Part of a small language model's weights: vocabulary 2048, local attention windows.
Each number is 50 + 15 x the weight over its row's rms, rounded and kept within 0 to 99. Layers, rows and columns count from 0. The size before them is the row's rms in percent of the matrix's.

# down: layer 5 MLP down (transposed), 640x160, rms 0.221, rows 80-179, columns 128-159
# up: layer 5 MLP up, 640x160, rms 0.224, rows 81-180, columns 128-159
down80 093:32 40 44 49 45 27 75 41 51 65 31 71 39 73 64 49 65 47 69 50 48 25 21 25 63 43 63 44 61 37 67 49
up81 105:61 50 46 42 69 54 69 45 43 40 72 63 59 40 32 53 30 71 70 75 37 59 57 46 55 26 37 77 57 46 30 54
down81 105:37 58 66 57 74 17 65 51 67 61 33 62 51 69 74 44 49 65 47 42 63 70 52 39 58 43 45 41 28 62 24 74
up82 096:51 50 60 36 46 47 79 49 51 48 62 17 44 47 23 39 34 73 51 45 96 33 66 61 48 46 73 35 40 44 58 43
down82 096:45 59 41 36 71 37 55 35 65 50 46 47 35 42 41 32 19 54 53 19 59 38 57 71 11 63 34 61 58 63 45 40
up83 097:52 32 53 58 58 56 64 57 37 47 47 59 58 43 12 84 64 64 60 51 77 44 50 67 62 66 45 54 46 51 39 50
down83 096:45 71 61 34 68 42 50 62 56 68 84 49 41 47 48 41 58 41 99 56 58 58 74 65 38 46 41 42 23 87 40 67
up84 098:31 55 41 49 40 40 34 29 35 31 20 47 39 34 46 76 44 31 61 76 48 73 54 29 47 19 48 53 47 69 64 42
down84 099:59 48 65 32 41 48 56 48 58 42 49 35 46 67 48 69 62 54 58 57 83 67 38 40 82 23 51 30 76 42 49 42
up85 103:55 83 50 68 69 67 51 35 42 60 50 56 50 76 19 46 42 35 52 56 55 92 40 38 56 28 59 70 42 41 51 46
down85 099:55 45 72 49 66 48 18 55 45 34 41 39 54 58 65 83 49 76 44 51 51 68 36 33 59 66 35 58 48 41 76 35
up86 098:60 53 41 52 50 56 42 56 58 22 52 71 66 53 55 52 48 03 55 55 53 66 48 44 48 48 28 55 54 68 68 41
down86 097:64 39 41 34 47 19 31 69 37 44 61 27 29 46 53 57 35 48 43 66 35 58 74 66 70 52 44 43 29 44 56 56
up87 094:46 61 51 51 54 67 41 48 30 59 51 52 72 59 46 63 78 68 56 52 42 49 79 68 45 63 55 67 51 72 37 60
down87 097:58 34 37 28 59 46 39 39 51 56 49 73 50 13 36 69 52 65 50 53 60 48 57 07 27 36 53 51 35 34 46 33
up88 107:54 69 61 66 43 34 35 71 47 42 68 50 63 29 64 43 54 40 34 86 49 57 31 41 68 63 76 35 51 50 41 50
down88 098:37 46 44 43 43 33 43 30 44 50 50 52 47 40 34 63 45 53 51 37 60 64 42 63 66 44 36 49 46 68 39 45
up89 101:50 34 16 22 31 52 48 29 36 50 51 22 68 47 29 70 59 36 49 86 64 52 69 55 29 54 38 53 63 49 40 49
down89 101:42 45 33 34 55 33 29 42 36 56 33 42 49 46 60 64 25 54 29 60 62 50 47 32 68 53 46 30 70 62 22 57
up90 092:52 37 69 66 40 56 72 37 38 67 37 40 53 65 41 71 32 71 39 50 51 45 73 70 50 66 34 67 42 66 44 59
down90 097:43 51 56 34 52 55 57 47 53 61 51 50 59 42 65 60 44 47 26 45 72 67 71 53 56 59 55 48 61 57 31 46
up91 096:43 60 46 49 44 56 21 59 49 64 30 49 29 34 31 59 23 56 38 67 39 43 44 40 41 31 64 55 81 64 41 35
down91 099:51 08 62 27 41 23 24 57 57 56 61 41 36 50 46 59 60 64 31 41 53 43 49 35 36 54 46 51 46 82 65 47
up92 091:00 62 57 45 37 71 64 40 66 32 50 26 23 54 64 38 71 62 74 49 68 52 59 67 53 48 62 36 59 53 57 65
down92 093:48 53 47 53 25 56 56 62 40 23 53 25 23 54 31 52 51 46 53 78 53 43 50 82 24 30 53 58 51 50 55 75
up93 102:07 29 71 45 29 78 48 55 11 43 57 38 65 38 58 68 45 32 63 64 61 30 56 66 59 62 62 64 29 34 72 66
down93 104:85 48 57 60 50 30 57 39 56 51 48 58 60 33 35 53 31 62 45 48 30 53 37 66 54 54 40 49 49 40 42 66
up94 085:41 66 54 39 23 56 62 38 45 39 47 62 78 35 79 52 36 51 52 62 63 54 81 46 49 55 79 37 00 52 30 77
down94 086:42 37 47 53 61 55 40 52 87 66 64 46 46 34 91 50 43 52 99 88 38 58 76 53 57 43 40 55 75 55 68 66
up95 106:51 33 56 42 34 49 52 43 29 57 64 30 18 69 54 41 42 61 53 22 15 36 46 52 55 47 41 65 45 73 42 61
down95 101:53 39 68 21 32 33 55 55 18 33 59 82 51 52 29 44 52 54 50 73 42 46 31 35 36 53 44 50 25 60 49 62
up96 089:48 34 79 61 36 44 38 55 57 38 20 52 00 22 39 38 47 66 53 55 71 41 34 70 54 49 42 43 03 58 75 44
down96 091:42 52 40 74 50 60 64 69 56 84 61 13 38 77 73 62 61 49 53 49 31 58 20 33 52 56 40 30 50 53 53 40
up97 086:57 45 67 77 47 56 35 52 50 77 67 23 38 67 48 48 56 70 42 66 57 50 74 47 53 64 52 48 41 41 13 58
down97 094:63 72 47 05 42 41 36 42 51 45 15 59 36 48 50 57 40 49 31 33 64 47 40 20 68 53 82 41 43 63 60 47
up98 093:57 29 32 33 54 45 48 62 30 51 63 36 38 60 29 30 61 41 15 43 52 51 46 67 45 41 46 42 53 53 44 34
down98 093:57 47 27 63 40 50 48 30 30 30 48 45 55 54 19 67 64 69 94 47 36 61 41 51 67 44 51 22 54 91 77 56
up99 093:50 39 50 39 60 69 54 36 32 60 63 60 50 56 43 34 35 43 46 49 48 41 68 38 64 68 65 51 58 60 53 46
down99 098:39 36 56 64 56 75 55 39 35 41 45 63 15 35 53 53 63 63 48 63 38 46 54 69 38 39 51 60 69 71 28 27
up100 096:45 35 78 43 71 62 65 64 61 34 55 56 60 70 54 60 26 80 51 48 15 38 35 40 43 45 49 55 39 62 13 45
down100 089:45 45 65 44 42 56 47 75 29 54 45 59 51 33 53 66 40 56 72 74 76 63 41 50 68 23 67 39 58 74 53 50
up101 102:54 42 76 66 55 53 61 50 27 65 74 32 58 39 61 45 55 64 44 59 52 57 62 52 49 55 54 57 25 50 35 42
down101 100:68 52 66 30 58 51 56 68 40 25 53 32 62 41 55 67 66 70 42 58 31 26 35 73 19 51 44 60 34 66 40 32
up102 095:44 25 24 61 46 70 58 42 50 43 54 57 70 56 43 38 50 49 34 46 37 18 66 48 61 50 65 52 73 43 52 41
down102 092:39 28 18 07 36 56 60 82 46 56 62 51 45 67 56 64 42 57 39 43 57 29 68 40 38 65 49 18 50 55 50 35
up103 102:43 72 18 19 51 49 50 28 81 19 48 52 38 43 59 57 57 53 13 40 36 58 76 55 42 23 68 54 62 70 52 44
down103 106:45 78 58 28 78 70 34 72 43 26 44 68 52 63 30 49 63 68 41 36 40 21 72 61 56 55 66 43 48 61 52 40
up104 111:30 73 79 71 70 66 56 47 28 35 50 71 64 55 65 63 52 50 67 51 43 45 71 41 39 64 52 39 10 83 63 23
down104 108:66 61 51 47 52 35 40 27 77 27 67 62 62 16 46 54 34 54 31 58 33 47 63 48 43 36 69 61 55 58 78 19
up105 110:25 80 30 49 65 23 48 43 25 40 24 48 62 57 78 67 77 53 47 55 54 65 32 48 72 52 39 52 45 56 60 59
down105 108:78 52 28 53 38 47 52 61 53 64 45 57 61 49 72 52 49 68 47 59 83 46 54 44 47 34 34 56 67 70 61 39
up106 101:34 60 50 41 34 45 47 71 51 46 46 45 49 47 42 65 42 56 70 54 43 31 56 38 49 16 45 59 76 43 75 60
down106 098:31 45 51 50 35 25 72 69 41 63 30 42 78 39 70 64 32 51 51 53 42 30 36 65 24 53 56 56 34 53 46 47
up107 114:33 71 61 47 44 65 37 47 43 42 55 42 46 86 64 67 46 50 40 47 38 38 36 82 57 50 54 54 47 35 51 31
down107 106:76 45 66 59 53 47 68 57 52 41 61 54 46 37 35 60 55 40 36 26 27 62 49 87 57 33 53 60 55 36 69 43
up108 098:26 27 54 29 33 46 29 36 52 59 41 17 61 69 25 55 64 32 19 76 53 47 61 43 60 56 65 44 18 58 41 50
down108 103:50 53 60 73 58 42 62 47 40 49 62 48 44 90 60 54 37 72 60 49 39 76 51 52 53 61 54 48 69 45 53 66
up109 102:64 34 54 52 30 50 40 62 33 67 39 44 63 52 44 63 73 61 39 41 36 47 28 62 48 31 48 78 39 50 38 30
down109 096:66 52 35 64 77 32 71 64 52 74 60 40 30 48 79 25 50 45 39 45 73 36 41 63 50 16 49 32 54 28 55 65
up110 108:22 62 53 39 77 25 28 53 24 41 35 51 52 40 56 45 45 47 49 34 42 68 56 47 70 47 35 59 69 52 63 56
down110 101:63 57 32 59 44 54 68 35 35 66 52 65 57 33 70 40 37 51 26 35 45 57 74 66 48 53 28 59 42 52 45 89
up111 091:46 36 67 23 64 27 47 45 50 62 39 49 42 61 51 38 35 43 61 52 53 44 47 57 51 63 42 35 53 57 32 53
down111 091:50 30 64 45 31 37 51 47 35 38 61 41 38 67 67 34 66 55 58 58 40 56 53 48 62 60 64 82 65 37 67 63
up112 110:52 66 23 39 70 37 33 43 57 51 72 77 56 44 66 52 67 51 56 60 52 38 51 62 54 31 45 45 56 41 36 72
down112 109:39 29 31 63 45 46 53 42 35 68 68 30 61 56 70 63 33 66 51 60 67 60 38 64 53 46 69 58 39 44 57 53
up113 096:55 68 67 47 54 43 50 51 37 57 65 45 60 43 70 48 71 51 57 66 51 22 59 66 28 36 50 56 60 54 52 40
down113 094:65 78 38 57 41 39 45 72 63 44 52 46 54 44 54 40 67 37 43 66 62 52 25 35 59 65 56 31 53 73 39 35
up114 094:57 61 56 40 44 68 45 62 64 59 45 45 63 31 63 69 77 63 49 74 78 61 47 69 51 66 86 46 54 42 49 00
down114 093:53 47 66 45 32 51 67 62 48 71 63 51 62 48 53 52 54 66 79 44 52 43 52 69 29 64 53 56 62 40 54 64
up115 105:49 45 35 32 56 57 52 38 46 59 61 48 61 50 58 53 39 60 52 77 38 51 27 44 54 46 28 59 57 65 27 70
down115 104:51 34 54 57 58 38 49 18 59 70 32 29 54 40 33 47 56 59 41 55 35 42 53 71 71 49 45 48 57 66 48 72
up116 112:69 57 29 62 38 43 49 35 72 34 24 93 33 66 56 56 50 46 34 86 51 46 50 57 63 26 69 64 59 73 58 51
down116 103:52 58 50 36 33 81 31 55 50 42 89 57 35 47 31 57 45 41 41 60 55 39 38 63 40 63 30 64 86 67 55 64
up117 106:35 69 46 38 30 64 59 46 57 47 38 43 46 39 57 39 52 59 41 55 62 58 59 33 69 26 85 71 40 46 37 61
down117 104:49 49 49 56 41 69 60 53 73 64 61 55 43 68 56 28 41 53 75 38 44 64 23 52 60 62 35 56 38 26 38 55
up118 091:26 53 34 35 54 64 72 61 38 40 41 84 63 54 30 31 64 55 71 69 40 59 32 47 57 40 55 93 60 26 23 57
down118 095:60 62 42 45 81 39 36 61 55 53 32 62 44 44 55 46 45 47 38 53 30 71 72 39 54 59 55 43 51 24 71 33
up119 091:15 62 24 50 29 34 49 49 60 56 62 46 51 46 38 37 59 84 43 30 47 70 49 54 45 62 76 35 42 63 55 73
down119 097:52 57 77 42 55 52 88 72 53 55 37 65 59 57 56 54 65 36 57 47 43 49 65 70 78 75 72 55 19 59 58 76
up120 094:47 40 48 80 61 65 57 53 60 29 38 37 61 77 65 45 52 44 54 66 22 34 53 49 56 30 54 38 78 65 60 79
down120 096:49 49 34 44 58 38 48 38 48 28 54 67 57 43 41 44 44 71 47 49 46 20 54 32 55 48 48 47 57 74 53 71
up121 090:47 47 43 28 45 46 66 37 38 51 81 42 42 63 50 34 45 66 49 50 50 26 66 67 46 47 70 45 44 29 52 46
down121 095:56 77 67 52 64 81 42 52 50 47 75 49 81 38 64 43 32 49 42 44 56 41 38 58 74 55 49 51 61 36 59 61
up122 094:63 40 33 39 65 47 61 40 58 53 57 29 66 55 83 41 33 51 57 39 40 41 45 77 41 52 33 60 49 39 59 47
down122 099:16 69 18 24 50 45 70 68 31 58 46 11 61 23 48 39 42 43 73 31 31 39 69 51 41 72 52 47 50 73 35 37
up123 096:60 52 51 33 58 41 47 39 72 56 51 54 50 63 56 31 41 82 44 44 45 40 21 82 43 49 34 48 46 46 57 44
down123 094:62 36 52 49 43 40 74 17 57 20 56 54 59 44 60 33 19 43 59 56 34 66 39 48 63 43 34 62 47 49 51 49
up124 103:44 61 24 28 43 54 35 53 52 55 59 31 56 45 51 33 50 44 39 54 39 59 72 39 28 53 35 86 51 29 55 38
down124 100:59 73 38 32 55 41 70 31 66 20 36 41 55 57 63 33 69 41 54 44 46 77 33 41 26 45 50 56 71 37 54 62
up125 080:43 11 52 57 95 09 63 43 35 51 40 33 46 66 56 69 54 47 64 45 70 35 56 64 37 32 45 76 54 59 63 57
down125 092:49 13 35 62 44 42 35 47 21 62 65 67 33 49 45 49 48 73 65 67 73 45 58 27 49 38 51 44 45 53 70 28
up126 094:73 48 66 43 41 29 41 41 48 58 22 48 36 46 46 48 32 61 65 18 38 51 69 59 45 44 70 36 40 30 45 93
down126 100:41 35 63 69 26 42 46 55 43 62 44 57 57 56 71 47 38 43 19 39 44 19 63 46 35 75 46 42 39 42 70 25
up127 100:39 25 41 46 61 30 20 54 80 50 59 37 74 59 60 43 43 51 59 36 59 39 50 42 22 50 44 46 46 57 33 48
down127 103:24 67 41 51 43 23 49 62 50 42 42 66 50 52 60 64 54 63 63 41 38 53 24 57 40 36 73 68 48 40 50 60
up128 095:63 49 45 37 80 75 44 45 73 41 36 63 39 27 82 63 55 35 69 52 49 46 43 46 41 45 45 53 00 67 61 53
down128 104:73 64 38 31 39 42 38 52 64 51 55 29 37 48 32 48 35 28 59 35 50 59 34 40 73 25 42 60 27 44 34 46
up129 090:61 30 53 27 70 16 45 40 22 33 40 36 63 38 68 32 52 36 54 64 44 42 85 50 33 19 42 55 61 63 40 39
down129 092:60 42 65 25 39 57 35 51 36 41 37 78 45 39 80 61 58 62 67 64 85 43 47 60 39 65 40 44 57 53 30 56
up130 087:42 36 17 43 47 51 39 54 54 50 34 66 71 40 44 21 39 34 39 52 46 37 23 59 43 68 73 56 62 37 27 48
down130 089:57 32 40 33 34 20 47 45 45 49 48 54 61 57 40 34 31 52 53 54 45 21 87 48 37 49 58 54 67 30 61 40
up131 092:71 25 56 57 26 43 70 54 14 58 56 60 58 43 62 61 43 58 57 43 56 32 56 46 47 49 32 44 33 54 61 58
down131 097:71 52 38 65 49 61 41 61 43 31 38 57 39 37 81 49 67 73 43 39 15 59 54 54 44 82 50 34 32 53 41 60
up132 091:46 18 42 00 38 60 18 52 69 50 73 45 18 55 31 69 52 70 31 39 55 61 50 52 47 00 53 54 32 50 50 42
down132 096:45 68 47 24 56 59 52 28 60 44 61 39 53 48 31 57 32 31 53 62 40 53 40 53 59 66 82 47 84 72 16 27
up133 087:42 46 51 54 41 44 31 33 60 39 25 66 54 48 70 47 36 24 29 56 42 40 62 56 59 56 35 90 35 23 37 39
down133 090:49 58 59 44 39 62 58 44 48 60 53 55 79 48 70 55 40 42 55 74 52 54 48 48 15 34 40 58 47 24 59 62
up134 094:81 43 62 44 45 17 39 40 52 47 35 43 55 54 57 64 76 51 45 34 44 54 53 44 54 39 78 38 68 49 37 51
down134 093:35 31 45 49 30 51 37 36 60 45 82 49 37 57 34 85 45 44 43 33 32 52 58 53 39 81 51 71 81 41 33 24
up135 106:44 60 67 52 56 67 37 40 62 72 42 76 40 63 91 64 46 28 47 45 26 51 63 76 51 68 56 25 32 86 40 33
down135 104:64 43 55 48 44 33 46 48 51 48 41 43 51 38 50 36 50 45 42 65 43 53 72 42 68 36 48 42 32 50 77 31
up136 094:54 63 44 31 29 62 57 55 48 54 37 52 05 30 44 52 65 49 30 42 77 33 38 61 56 42 72 48 37 64 61 43
down136 097:40 44 43 33 54 37 65 70 42 50 73 46 49 52 64 52 44 36 47 49 46 58 39 23 24 43 39 39 51 92 54 40
up137 093:37 60 36 37 55 70 40 42 58 41 67 25 50 52 58 47 79 57 33 53 46 59 57 50 72 42 30 40 42 49 08 55
down137 095:39 46 38 86 54 58 37 51 55 44 48 33 37 77 60 64 44 25 70 52 44 43 35 23 57 29 47 32 93 35 58 47
up138 092:07 59 67 43 41 65 65 37 54 48 22 71 80 28 47 63 32 54 35 33 36 28 45 36 49 20 76 80 62 73 59 48
down138 101:49 59 52 26 22 57 57 67 57 95 37 25 57 59 37 53 35 55 45 48 38 47 64 30 58 64 62 13 45 35 65 74
up139 095:42 35 31 59 44 61 53 51 57 27 63 34 27 60 77 35 86 61 46 56 46 36 43 55 53 20 55 63 34 58 66 61
down139 100:64 76 51 72 43 56 46 39 39 32 43 42 53 61 47 57 56 57 44 60 73 66 63 56 79 49 52 55 45 57 56 64
up140 105:51 45 59 40 55 22 42 04 25 43 56 33 35 44 49 61 67 56 56 64 48 60 35 62 67 27 41 35 47 46 50 81
down140 101:37 30 45 31 51 68 57 44 17 40 65 35 43 52 45 40 43 13 59 56 40 57 73 58 55 71 28 41 25 31 51 54
up141 102:44 40 45 47 48 27 50 31 46 43 56 66 29 54 27 93 62 40 63 64 60 61 68 57 63 63 37 56 30 60 55 40
down141 108:16 24 36 61 44 55 42 38 70 36 55 52 52 66 45 75 63 38 39 65 34 72 54 51 39 38 41 45 77 47 73 64
up142 085:66 40 29 33 55 26 53 76 57 48 38 62 48 55 35 48 62 63 54 69 26 31 53 49 21 41 48 77 66 41 24 38
down142 087:59 17 55 54 65 64 29 51 41 56 62 45 36 46 50 71 44 62 44 47 57 50 45 49 37 26 47 68 40 54 41 46
up143 100:31 73 75 60 35 51 47 56 28 53 29 17 48 55 64 55 44 69 35 66 63 53 59 52 36 39 41 28 42 43 44 41
down143 103:78 35 62 34 36 46 60 45 30 69 51 14 54 40 21 34 49 68 47 39 72 58 53 66 63 58 43 36 48 73 22 45
up144 101:34 58 58 70 38 78 60 35 47 63 73 36 24 54 49 36 42 26 47 71 51 56 30 34 44 43 55 51 40 65 54 55
down144 102:67 42 64 56 28 64 42 69 62 58 66 33 56 32 42 59 76 47 65 43 60 62 17 42 46 77 56 49 27 32 27 68
up145 093:24 53 34 65 50 74 47 45 53 50 39 36 52 15 47 52 55 54 39 51 44 68 68 49 69 53 70 47 50 50 51 51
down145 090:42 63 57 49 66 25 43 43 51 66 59 53 23 44 53 44 53 45 74 64 69 62 21 51 54 68 38 36 52 23 64 66
up146 104:38 63 60 52 64 33 03 57 41 47 43 50 56 47 55 56 84 57 47 38 59 38 26 44 34 59 53 69 59 56 41 73
down146 102:46 57 44 62 21 57 47 48 29 30 50 59 48 61 70 43 64 61 41 46 39 32 52 55 55 41 51 68 33 52 38 43
up147 098:36 34 56 64 64 45 53 60 35 47 36 68 79 30 78 29 42 49 53 70 32 54 45 61 24 69 36 57 51 42 25 34
down147 095:66 56 46 25 44 42 60 68 31 50 63 69 67 50 62 53 48 24 39 65 56 50 55 45 72 04 72 58 62 73 73 46
up148 098:69 68 55 66 51 66 28 50 64 40 54 52 75 77 37 46 58 33 34 53 43 20 40 59 61 66 45 90 74 54 52 45
down148 101:52 69 17 54 66 62 47 57 62 48 63 43 58 51 31 44 42 56 46 62 45 59 33 60 57 53 28 80 86 19 42 47
up149 099:72 57 47 73 70 52 56 58 57 31 66 40 14 49 64 39 33 50 50 56 38 51 45 26 38 63 37 61 35 50 46 43
down149 099:31 59 53 59 65 63 42 25 48 38 52 42 61 25 74 42 57 41 41 72 34 45 38 74 63 51 27 53 41 33 55 74
up150 102:61 23 38 42 55 53 44 68 32 35 49 64 51 49 47 45 74 58 64 47 50 56 56 35 47 45 55 38 40 42 51 32
down150 103:42 52 38 27 51 51 37 43 57 71 55 63 56 52 51 31 47 53 69 41 37 58 64 35 38 45 51 62 65 63 73 60
up151 095:43 16 00 50 26 29 51 38 62 53 41 54 61 99 58 56 82 71 65 70 46 79 60 53 48 45 74 87 46 48 08 50
down151 097:53 68 71 54 27 69 51 49 51 39 37 44 56 79 34 32 50 62 70 53 51 87 62 24 74 69 48 56 30 64 42 57
up152 094:59 48 65 42 41 62 78 23 66 53 49 31 72 35 37 46 39 63 44 80 53 40 66 72 65 50 60 66 57 83 42 68
down152 095:73 59 58 40 43 48 77 43 62 40 60 48 55 64 29 51 45 34 61 35 60 69 33 59 37 52 62 42 65 45 37 61
up153 109:45 74 33 47 34 52 30 32 55 35 49 27 28 36 27 79 29 59 55 74 45 53 67 36 57 45 49 60 42 33 43 57
down153 106:62 49 75 44 31 46 53 45 43 51 58 52 60 36 65 44 60 47 50 61 43 69 81 32 29 25 25 45 59 59 57 49
up154 091:30 34 53 40 62 63 30 31 64 35 68 28 31 55 60 43 54 66 42 34 29 54 80 62 39 40 67 35 35 75 46 54
down154 094:62 43 25 60 67 24 57 76 67 39 62 42 57 56 42 66 39 38 67 44 43 47 40 59 59 41 42 57 59 64 57 68
up155 110:34 56 60 54 62 15 74 53 44 62 56 49 42 40 49 58 43 64 44 55 49 59 72 53 37 64 36 68 58 64 36 30
down155 104:25 50 69 60 43 13 39 39 71 42 33 52 41 53 55 51 52 36 32 44 81 06 62 55 53 40 21 63 62 45 58 73
up156 105:53 72 50 36 31 48 65 52 36 28 39 34 22 66 35 83 31 41 20 52 38 32 60 50 54 72 28 78 53 38 57 30
down156 108:58 85 37 69 53 35 41 53 23 43 62 47 60 41 30 76 40 34 59 37 53 50 36 44 58 48 66 49 60 65 65 48
up157 099:50 54 60 45 60 40 53 45 47 19 54 31 70 69 66 63 73 46 45 42 34 55 35 57 51 48 41 60 79 52 45 78
down157 095:62 36 32 49 51 53 30 74 64 80 53 67 55 57 65 55 54 71 64 38 52 51 47 58 74 45 60 72 37 47 29 80
up158 105:83 64 34 13 52 66 31 24 74 59 60 44 48 61 29 57 65 35 45 52 45 62 60 73 63 54 47 79 15 35 31 36
down158 105:38 48 58 58 61 59 46 56 63 29 20 49 43 26 60 66 86 66 46 53 38 37 32 32 81 72 40 55 57 44 37 28
up159 103:36 14 33 40 38 65 31 41 79 65 14 48 41 39 34 66 49 21 55 65 64 43 60 61 53 43 72 60 35 26 42 41
down159 103:37 71 36 61 31 40 55 89 34 46 38 54 55 39 54 57 67 35 56 57 62 34 66 48 55 43 36 42 58 42 53 15
up160 093:38 36 53 68 40 52 22 70 48 50 75 51 53 43 45 38 48 57 82 34 46 26 76 50 61 69 45 55 56 49 68 38
down160 095:48 36 26 54 24 73 69 39 35 48 29 68 54 70 35 61 44 45 34 61 54 31 53 65 50 76 66 48 43 54 42 41
up161 101:44 56 44 44 48 77 34 59 73 58 62 47 44 45 62 37 74 89 27 35 51 63 59 36 50 18 59 46 38 41 36 33
down161 098:49 74 26 19 48 50 37 52 47 64 56 55 47 59 50 39 42 66 41 51 73 48 44 43 35 42 52 34 52 47 75 25
up162 106:75 59 53 84 51 85 62 57 61 23 52 52 50 51 65 50 40 47 61 30 36 43 95 62 68 52 42 59 22 48 81 56
down162 102:86 51 24 42 25 72 44 35 72 38 55 74 67 49 68 41 50 59 64 52 67 36 53 50 48 44 58 52 54 45 67 47
up163 114:68 54 39 54 77 60 44 30 54 32 66 57 46 56 45 77 35 43 64 65 74 51 71 42 38 47 61 35 64 52 73 61
down163 102:55 77 52 34 36 72 35 47 15 53 52 37 34 13 77 59 57 31 48 61 58 37 57 25 67 55 45 62 55 53 51 47
up164 108:65 35 69 17 63 69 31 34 62 26 56 55 16 26 49 72 60 64 26 70 25 36 49 34 52 51 86 51 45 72 58 65
down164 107:59 44 73 52 59 52 64 62 73 60 39 52 38 39 79 48 19 61 35 57 63 55 28 31 38 54 49 59 44 34 52 36
up165 087:72 47 46 67 62 41 50 41 65 55 56 54 68 23 51 54 70 62 37 31 45 42 43 38 50 35 42 61 53 35 00 48
down165 090:54 62 28 55 66 30 58 20 72 83 37 54 66 66 44 39 39 66 42 45 45 37 51 65 70 62 32 52 64 64 65 33
up166 096:56 39 50 17 52 61 69 41 37 28 38 59 67 06 61 51 53 34 59 60 43 09 60 47 40 50 37 42 32 44 51 65
down166 103:21 31 31 49 51 77 50 58 33 40 48 41 57 64 47 70 49 28 31 63 34 28 30 48 56 49 58 43 45 51 77 47
up167 118:51 53 62 68 18 51 32 59 51 53 56 50 77 43 60 67 36 47 53 26 36 67 47 23 67 27 34 57 43 51 36 26
down167 105:56 53 30 33 52 73 24 67 65 77 40 56 43 36 39 43 43 47 52 48 74 34 42 56 70 20 36 35 67 40 83 32
up168 103:60 62 24 60 45 57 41 60 39 53 50 76 62 41 40 97 44 76 45 35 58 54 62 27 32 43 50 36 43 43 25 54
down168 106:74 40 24 25 40 57 34 49 52 55 44 59 60 55 39 54 42 66 50 41 26 45 29 28 46 63 38 62 59 33 57 30
up169 088:63 36 29 48 62 54 57 32 63 58 58 27 63 54 46 64 42 54 51 54 41 27 48 50 65 28 55 62 51 56 22 63
down169 090:58 22 66 51 36 68 21 62 63 41 72 42 46 72 69 50 68 67 39 46 47 29 66 54 51 57 33 53 37 45 54 61
up170 112:30 30 67 30 58 42 56 51 28 70 55 58 47 61 78 49 41 46 17 76 69 34 61 36 63 38 25 40 60 42 30 31
down170 111:43 29 40 32 48 60 63 52 21 31 52 61 54 64 57 72 54 49 57 47 20 34 42 50 54 30 19 35 44 34 47 46
up171 097:66 58 47 38 38 44 40 39 75 38 55 36 38 37 64 71 44 44 42 77 53 28 63 61 62 47 51 64 50 55 45 58
down171 097:68 61 62 38 47 43 52 60 71 51 53 47 33 53 59 27 55 69 52 43 55 52 74 52 41 55 54 52 26 26 56 42
up172 104:38 69 37 29 45 42 41 51 75 22 52 70 34 45 57 63 31 62 34 32 40 38 69 77 42 51 47 40 45 50 57 39
down172 109:45 57 30 53 44 59 58 73 27 29 34 57 47 75 66 32 46 42 35 44 57 55 59 41 52 50 26 52 44 33 57 14
up173 099:63 59 65 54 61 58 79 60 46 37 49 64 56 75 90 59 48 39 57 67 31 51 48 71 23 33 66 62 54 65 40 38
down173 099:58 42 50 84 56 44 51 47 64 23 57 20 49 66 48 38 34 51 75 31 97 63 47 26 88 52 59 44 64 66 49 45
up174 092:46 27 59 68 49 43 82 49 32 56 12 69 44 28 54 46 46 74 79 55 74 22 44 71 56 58 42 56 42 51 50 43
down174 097:30 58 57 46 59 65 26 65 36 36 60 75 45 51 41 57 49 57 47 13 41 30 62 54 57 62 21 62 42 58 31 53
up175 099:77 45 59 46 78 50 13 11 35 61 38 48 67 53 72 62 51 57 55 35 46 48 57 69 78 20 35 46 42 62 53 64
down175 101:35 60 50 33 55 62 41 40 39 21 55 35 62 59 46 71 61 45 70 63 44 49 49 35 27 73 34 78 44 31 54 62
up176 089:48 21 55 27 35 50 35 56 18 36 43 66 39 51 42 43 52 54 39 35 76 39 65 39 22 44 50 66 41 70 76 41
down176 092:73 63 48 59 13 44 46 43 21 57 56 44 54 33 46 55 38 56 56 63 47 60 44 72 50 42 47 64 43 56 53 34
up177 101:55 64 55 37 80 26 40 52 58 48 25 47 33 49 71 55 48 39 66 33 79 42 57 48 44 43 48 30 58 45 31 40
down177 103:45 48 56 61 75 47 81 45 48 65 52 30 51 75 61 62 51 88 45 27 83 63 64 45 61 34 36 53 39 38 47 24
up178 106:18 39 72 51 68 68 42 37 48 66 23 54 59 47 41 47 59 39 40 85 44 52 38 59 55 57 54 42 49 41 34 53
down178 100:70 22 71 68 55 51 34 36 48 61 50 45 71 46 13 42 63 22 59 41 29 27 51 37 58 67 45 57 31 18 48 64
up179 095:44 35 60 40 74 42 47 59 54 54 68 42 44 55 49 69 22 47 59 49 72 55 45 37 57 68 65 45 54 44 37 47
down179 088:51 55 44 13 39 48 41 45 36 50 32 55 33 54 63 52 34 41 50 30 56 64 32 21 36 53 49 53 65 52 71 32
up180 100:53 42 42 82 37 58 71 29 85 32 71 57 21 57 48 36 66 47 57 66 47 51 67 53 55 47 72 51 40 40 47 36